Each number is 128 + 32 x the weight over its row's rms, rounded and kept within 0 to 255. Layers, rows and columns count from 0. Numbers have three digits each. The size before them is the row's rms in percent of the matrix's.

# layer 6 attention value, 192x192, rms 0.0999, rows 162-178, columns 0-191
090:050140156174181142171113069147204112190182177142095092174140152082076112113133113112199138179095159113138111169109113090140156099050125119151177173156071132136179050122100128154121130148133107170150104140130127085174095145082123124166129173155163181124174076121108094135165154146085121131088143159057158165103131086113074145134119099106119101142144196114153108124130144183141150159168106154164109125169120145131070147105134121186123149143053109104140123094105157155152086096126094079145106137122130122200110144099160134058116086111147122124125125142144108114139137150116156102
090:124077161136121104119148096086147146116168151040169124076151054149210139133140069116118189115119134083112105122120137132149145183141107139133178119166084140145097158122111129143147040109161143078113119099164104112197103124100137167174140092113147101139125116111104101160089170073173073138144102132145143209132164109097103171110087147120104154125103133092144190141124079136089094106145110140074111135075126126125173162145117142144079067104185107154126088123088145085159098130133132079096242114160110166136120148159128169116136072096123103126112177158158127113153137077124131103
095:122159118097106098114129171102126088094050108155183149125112112092080119076091141119150078126101136145147106151118186118148158103120135092142101142087136088108178176140142076055119160111131134105168121207100079122110098165146103114104133131140043127032109128162125155117138094168103151137131133187066088143126138130154133073103109079141136131095083121145204154147157183126112143093080114098145143143192138159134155101066119101146159162162122110115067160099208194154113120096147104110136065126150138082122148125190153127110118146179110108120138095175097132121093109132175088150
101:142163175127132120145119130105102132205092090104118161087096100140151139105097085174133144125064115122147140157155058118149141140125131060072092117147137130169191140130104119153133166157146166106079148114103099152098140148153061214120187164158104141100147081112135189126176139103099108149084172096115151086174173117113118142071098118125125056123108151121171141098102122152072109136184087050142157078142135154139148165102156162133084095109100081104075137134110152136105105151158169120148181148116113138116086150081149081102108180109079098146186127184187142148154185145134148148
083:156126159162155103107114108135149153117218130127135198104161133134156126091156100105142145165135114147099091168108081108079101151112053215093115105107109131108137123119087158235142121124145067133049134114140111081135166144121153141170130107206139109130146127144148130163086125134073147112157138143130133079065155103062099098148136100199101136159100182083106091116072119176122115136164156148111096056151146164135089149153170069115101147181108144101129105103161150157045117140099074093153131136112097083127116118101145156164142104086128122138109085154144191125120101108125137119
098:112139080159176100103159166132083111090052104099112145145127135165131120168125123196157115154183117156125124118121183192122145112112179148118106106118169114130100112123134124053130105160090151095139058128138087140178115098162053115102134091099147152168114145142110121127078127121148111070157105075065123157131078137096034134127186137185149183115120138149132160142178193131135086131155108103144119121103036118130142130137108166127176129099176115146113098168101082143168119139147159158120160155155107149159158110189136144170107087127191109118088142111167067052156158131139150098
086:119115132113131161155150166124085127184067054180159148134133202127127095137138096118138061056148111165141132161172090192122152146114137130133136116077186078103129180118118109069088121105108085057099112167099104143078096142123116128154099150127048161047089115161123169165171085158091123148150149144114084151142077129146129112148160145139139137162136118110169080155192089153131121151106159160120166083131111150138166143108135128065195157122125097160089141140157088188092135118125127129128074099112142062104168139131106090125135149163103149099114136168063133068155119133114075111
084:093107119073159108162113197085108102145132130077158170124162112141156117157150079148159133142103155131113158151180155182156145110208181125075090122157091196162159138155115128197171163172162167120114121111084086102121134105082152177122085162131089137059113094148144138171119104149105134080123146188131121083140144162158052154103139140196124124183080133160178133128101065152130067074130114141111106093152159151130107139090144126101134093156093184153105154129075107132159090146128144165169117133086130138137122176119144168119146101136090136155118128085164073132154171120169155205
093:127118122133118143096124122065186186090107161075159138165101143179138147134162153135131128051109117119132152134118154133127082098175132132142194101121127172130103131086111121115166090100144092158116102143184101166164100123116088125101078110165091149119093194141063118077077147145143118118140082119118102219158133096117086131108128159087147196069092110082116072104185129103158100149136047211129098160084127100105133195116170110148125073127156096178165125139141136153142162119110088147189150122128132175111118103174091098098130130159149133085133089072122142108108112058149145127
102:132045081146144140126166135131093119166140131134118093100112104125148134215136130102072137081154129158132167059183127145161101085153091078115086097139124137150132095116155144059111123092127136143145118111170206139134079118132140153135116120056224106176167116136137140135132138103154122080104128051185111135173097145129163137147105146161100157139169132104105188138140119141153092062123158101129130138100092095111170082142115141140116143148129175108110078148059108082170105130114127231098128108130177214135169101103165158134135102083110083104118149109103117146128145126112186164
102:099122083138151151115175113120143122087150115133125111216140163125126147162183125123161118160153113108110135135139169138140120063127151162159150172131136103118130141101060133092127138153111075120181107143102139140160172121111131101103098155130118154099122161140117140093116124141129109104108114168092066142105103130136092074131193130090138192179134154132146071137185152062195152186070148193161164130133132151115103139144082133158213151154128180135138086084123144160145156095126120104138058163127101144195189080148207154143143152146174129159032100102108147087110117092080075114
080:101053114135087175106158141106169158188121129070137084151156181158151106181166116065169131124143139161141101160132138163115167121189138088124127116162050122168134081157119116144104138155087114095132121127167118105145123180095114092137073145155126138147129138149146156121105147136110134094147154190081097132154121110208134147129128091165166176152129115143084112107151100175077110097144119197126116137158116133102083129124187101112221155217116202202116172094069153142148128086138107175143139094084133138180139124110113121137171115196128166088101131119135105132093149118123159174
094:112121147153128114143134136166104094111108041077180120126192091117128145177128082169189092104135123090153092200112062156165129164110054148139086079094136043158144150060143156130092117152082112105133121143169139091173108162101109148148182103108181142146106086111143155115111148161127092077077178135079100105166171184098102173140113105219106141100141148144141103152105118169143119113140109132105135118123081140140160107131157103144122133182114142130123138184099155184114154093116132106141170179105153083109104145090094124079107136093138103092111104110143077090162130200151166121
109:085108090145118167107163135090107158144189095142154125154099128168186159199130113141080132061076129154121180192159142147132128156192171100146127095183144046140079149117174161108144109093146144074139113083094153191102171101170137152160099111117159139136141091093143103089117117112122098107132126111204090122090131145145174111107159148094121122163135123141138121154155099080157125106079142152137163108109144104116224137142093183087147149095147162154183092136113132091162166154103163155123130082150132192133169150132158172105165128135100125121100169123079106136099105091041077109
097:123095122169083108093153128109154116094142123138123096158109095142114191154143097107175160122142143167151073106126107175149143096153105130184132153057110072158135082096094101126108162117090070024207154125147078151194178158107150141135153102156140084106105085166132148117103150214176081118061150145131138122120111096171118114108152135081151107177151137148127113120159142136140151145091106178141160138122097098114150168117088130104172136155145135118142098126159150142131169107107145111082111120185106137114147106180166059079122168136134153074088076201108161127110137077072095080
093:126127122089118172138121150151159137109137132148183097161121135061115146139136084103139052130134149156141116125155089155144168137115153155191096185152084143160126102148077124207151164111062066191147161122074166120109175158060185104179079140104160153149144120136094119106135104159133099130053147139126132118119101118095141115111192134139154121110160103127150093133119132151146110134123116186091119074139131126137088091093153107080169159186141165157145079113114112151177105081151108112057105124088140190161152067124111159112169154146107110150136164189084114137031108156141074103
093:135117141126129112083169157051159123170177184118095145146143113149172139101148131114077181086084113125123137130080159128125112077122150072129133175138127101135098131137158169137209111109108164084134126082113095138134159074154140140119178146110117082150140140138190126093083158126174128151146114041169134095098132106196126124110120150084194096172146110139082194085187140068159134103112104093097122175117181081104154138157146147160112092091161098090158144148128156073136197160126135143124159110179128103113162118152157091168136118163123121100109128128180146136148185026098144104
# layer 6 attention output (transposed), 192x192, rms 0.0954, rows 162-178, columns 0-191
088:138193170127110084139162151123113149126145107115172130089158096167130103164110123141103095140130110150081132145097117088152116162189188125101107070109121155124097206131121060082136115120182113144131022164152101181092138152114103097151122131092154145115139183101141193150126102107131124126133150103092119100149086141191127100125157137139124111136115147083086162170130077111116127097127114125146100134151143066255120079094142125097142161186146163141115056124104139185085096191126127139102099078128049144088186140141101088162086103113114098100157094125105158128099110114118125144
090:142114130095165177138149159140141123203087153124094150154116149136105141138125155107149119136169103090107141096186117138105141142138116127160111155074120112154163108094082076059110076090117131150119146161095125141145127147121109126132105144181132128152123080151146115151120049183104128172135186175064133124155103059161131123137137156126087111144064169166071094150101139117126107122144157132082070165101119113000064106083125128146199129155105155131189141117154137152053105139099041129150110099108099110126075140141120122122088116094170153099128109114131195138124100163130124152
096:141101117187125108174123110120129152109116130130145178103137126146156160102174117147085133157094127136173102130103140139152120130118139115125144098179121189147094186166079169126197206131126125147119139160130091131109149098101098141166096163099126102166130149131139128128093161162139154118143146069182156108163125167112182147169156142108158140152176096098133074114094117148128111141122127161123120104077134118255146129193112103103096098142159136140182096138096096144188146122126130163058149192094126167116121137137111131134197127126107138113102164063177124148153187127120152095
101:047080190122144107103224162127193075117139178139136109099123158149120152115126210112148169075115133115153133142126155115109149173103165081158176132154103112145101127131093176091129099110138122117141045081161087140102176121132138095158154136088154066185124090192171073127147139137085161149094113117133123161065130101130127125161162094135125146174083086091105134129171095086136127073126110120152086161103117123149122135113144147140200123166127105086185152118095093116157083127151118101069149079149090134158139089154133145116052095078156154093137136073146153149105099147147142143
089:133134164124124077129069132141146108129080103126164111121069081099116113174100184188164137171167137130057129122107120169149097165149134089120103144124115129131153158106172031103023143103170103115067005090095152169167085145126045168133069144109137131112111167100143140142167134151153088113115139135081155132129163152137170138118110092141118119098110120179108159147172184111157129119089079150149108138188101156070135144135147158148128147158150161127120108136114100130151091145127120131074102132139088147154162068104130080139089168153122094132164108120181111122076107118099151154
097:175134117141082144140145083182119163153131091126126167128094096133155147078154106109113116123099124102098169132150103079181122133167103141086125172142101149172173124110195167165175151120160097111163214131127196107085169136125161140170131138114096113060159050068167083077093046140105059135135193096153147136128108081158167126123071127133124098145097154118118140123077101146120092207203170133129165162119108085135096128143170128162130156097122119139203122114159139175065148141094099104128151103137176145138093162118156144105148104180110133117157126140104128134109107122142104185
082:132098084160141153138129090183140149091130181148162116134170084115137148094151152158124103131089108134184131163139110180119057114130119126105136108169130146111075144161141170093170174167124136147148138089097160062109120124141142125087146148098147164144186141099161145121103159144081120056144123021122147122098146190087164145084173080117177122179114087152179170101069151143142116157134136110143129100103125153169157080207088161132102128169159096076138145198117063118157191078103126105097111165159114158133128173120110109089157164159143130106144157105148118164151176097159192133
092:096132126166130125151089165122139133148113122116173106118071154117165167141138154139121156112095136123177142148077116141136151139123113138131143108107107106122126080139139097108110125120122099103147000148156185103111132126156095097188108137159123063177103126103172091131129115132110126121111182125083173169143127036084150159124102075107191169100033133115098134133168148160096107098138171129195121137124088126104156209139127150137152106123104071073128146067130184149122145060167094120084141090173151155099121098128170070130082100156113182079144108134126072147127140155090135116
094:148156145082176152126067068124096085102115130146122147138113110112113127177087109127103134182122143125152097113099142076149165147108149155088118137100157082120124082135122102095157166095073142087185191205063182150109138124136139152099114095160103092133125102131161150165099090124120076092180172110131107084084133108121146136155143151145080089100118129196145116114087122140093150207139168130067133121071081046000078129120069126158147090094168180140133179132109129117121126174172121137110133129173142119101131108126108153123122106154106135158104133116104152153162109138144158140
103:139186102134141163160116126104135112114143148107097091150156140185104119100111151089145091165086123100103156126195120144083178108127109094144187092109131104111161096083165152189171070123185125153138245107119152060175148125123138103147149110145073116133100135059141148080147108110133105164100115183094093119113133085153068135025090145128115128101089119088137151101137121095134185120131186094116167126094170180077129090052131109145129150076139077125125164130165158105102169146138133132172166116131171091104103158132137165142155109119151087130138094184140130106138139168135078095
099:184143133104090112153106059108076176112083043135172149103141102146118096152144083161144103160156177114150120151120100116162133139146148157087109107128154147080154130169218097195180134114172134147157145180124170135113086118139141131110117135141134181076142217080128139148096087098108088156158167065136132117145175131098175135071093154164160118103102082138146135142070091183134127176144126139106135065144132069178142126191135139078101142132134117114106088173133142161102165102095147110132112143111107098086155235131095117111103157183101136085112131132158131166139127112115115157
080:109165108070167115189135130173145128115146165090170151121132096171120171108129157143107113153072157104088141089106104165140188149152079143105104132088143125135076098141219072140099146068128134126155035161137198118099116127089115090111137085132095093113157149130131166131133137104178115158104168085109151134150127068118134164065148135123136160102065139102164153153077145124085111060096154146163097107144069142146160145163079160122107110089132080079111135121164190116123155076177149165092086114132156121058131113090129091092097099164056130087109096151127097144137149130091147133
093:114167112140113147120028099160131115118067164137110120131061099131102146095164162125079125165115085168104148106154137132150132134164117088083135136146105160120098138123187095140144151028153107185088052066124150140093184088156146127156129176138151107136148096080163112144156086136126105156119135082116154121067108147118091117081134155154129101160097138172103137123179071079084098087126133109164066150154147152122110084174137125175110113139131124081159079106168072117082137203140086149071140113188090152169148159112150120148143195111101137115159106134111147160096156182120104152
108:154119105099160160129160073089151143133091165137099083130163158113126179102136089133196091127138175148157132122175119149070084098087105140131133093092169156097126071126143124121171078126063127127157206114093147102174061124130152082126162073147096129118134149172140097144143153096101152134118134156145119129139156081097123104083104119161164127088123084141108155047140133134148165144134172137132139128117140073033120121113128138105112153107096048061098168138183098084121149090105116113189113145094163068112111226144116128093070133076172117133105104153130130166160132178153130153
094:201173109100178130137167080184138115143095115138149191125147170157117052126090122129115093135141183102124136105156126120140127219156160122092142117192096158094097123185193166112227092087094160161091139115126146084100129125143088080097123147135127157104132190143084131155090111137121136168150150076179113110160160104138113134131143143126127130104124120173127168142098155117106124097131110154138118085123104099089145092155134128165116104087106118101132080161197083095131113136147141129091131136116132075144123219073065091059086189120182166103114158093172178159135126137132130126
093:107185141118089128145105144093082140141127100119133127100179146157126104134122139136111114151120102147136108114093104122138126122065116102073147099120139104128106211144204058144121142144133177180107050096200129090173099134083134137045105146117103179125169165124143159147146154121102165078142068141128120097176141177138122118122116145121141141096085158106123106131136143157164141102103184101166112084155110182141149079171118139105088129111055105123136071098151157092137120104158188142131102064151143081084156210068099077099141086139106180157105072144155187156155134139072125132
097:171115109100112150139255119144173118117131145115133152135118160128109140133098118111204125130169156092149121081192108092101146166107155131158171129100129123129146043102111160131119075143041126087136173171146149157128114137179125077109157098140086081091068129165067119127131123091098112135124169168203113175130124080107108108171130133121091149111137121143171140124127162127114127131163136167119146116137141073076126178098119120113178123093127139142096173115152135120130072080090151145199122147076167087149079116146157148072084151062156142133114188146123203128112084140100137121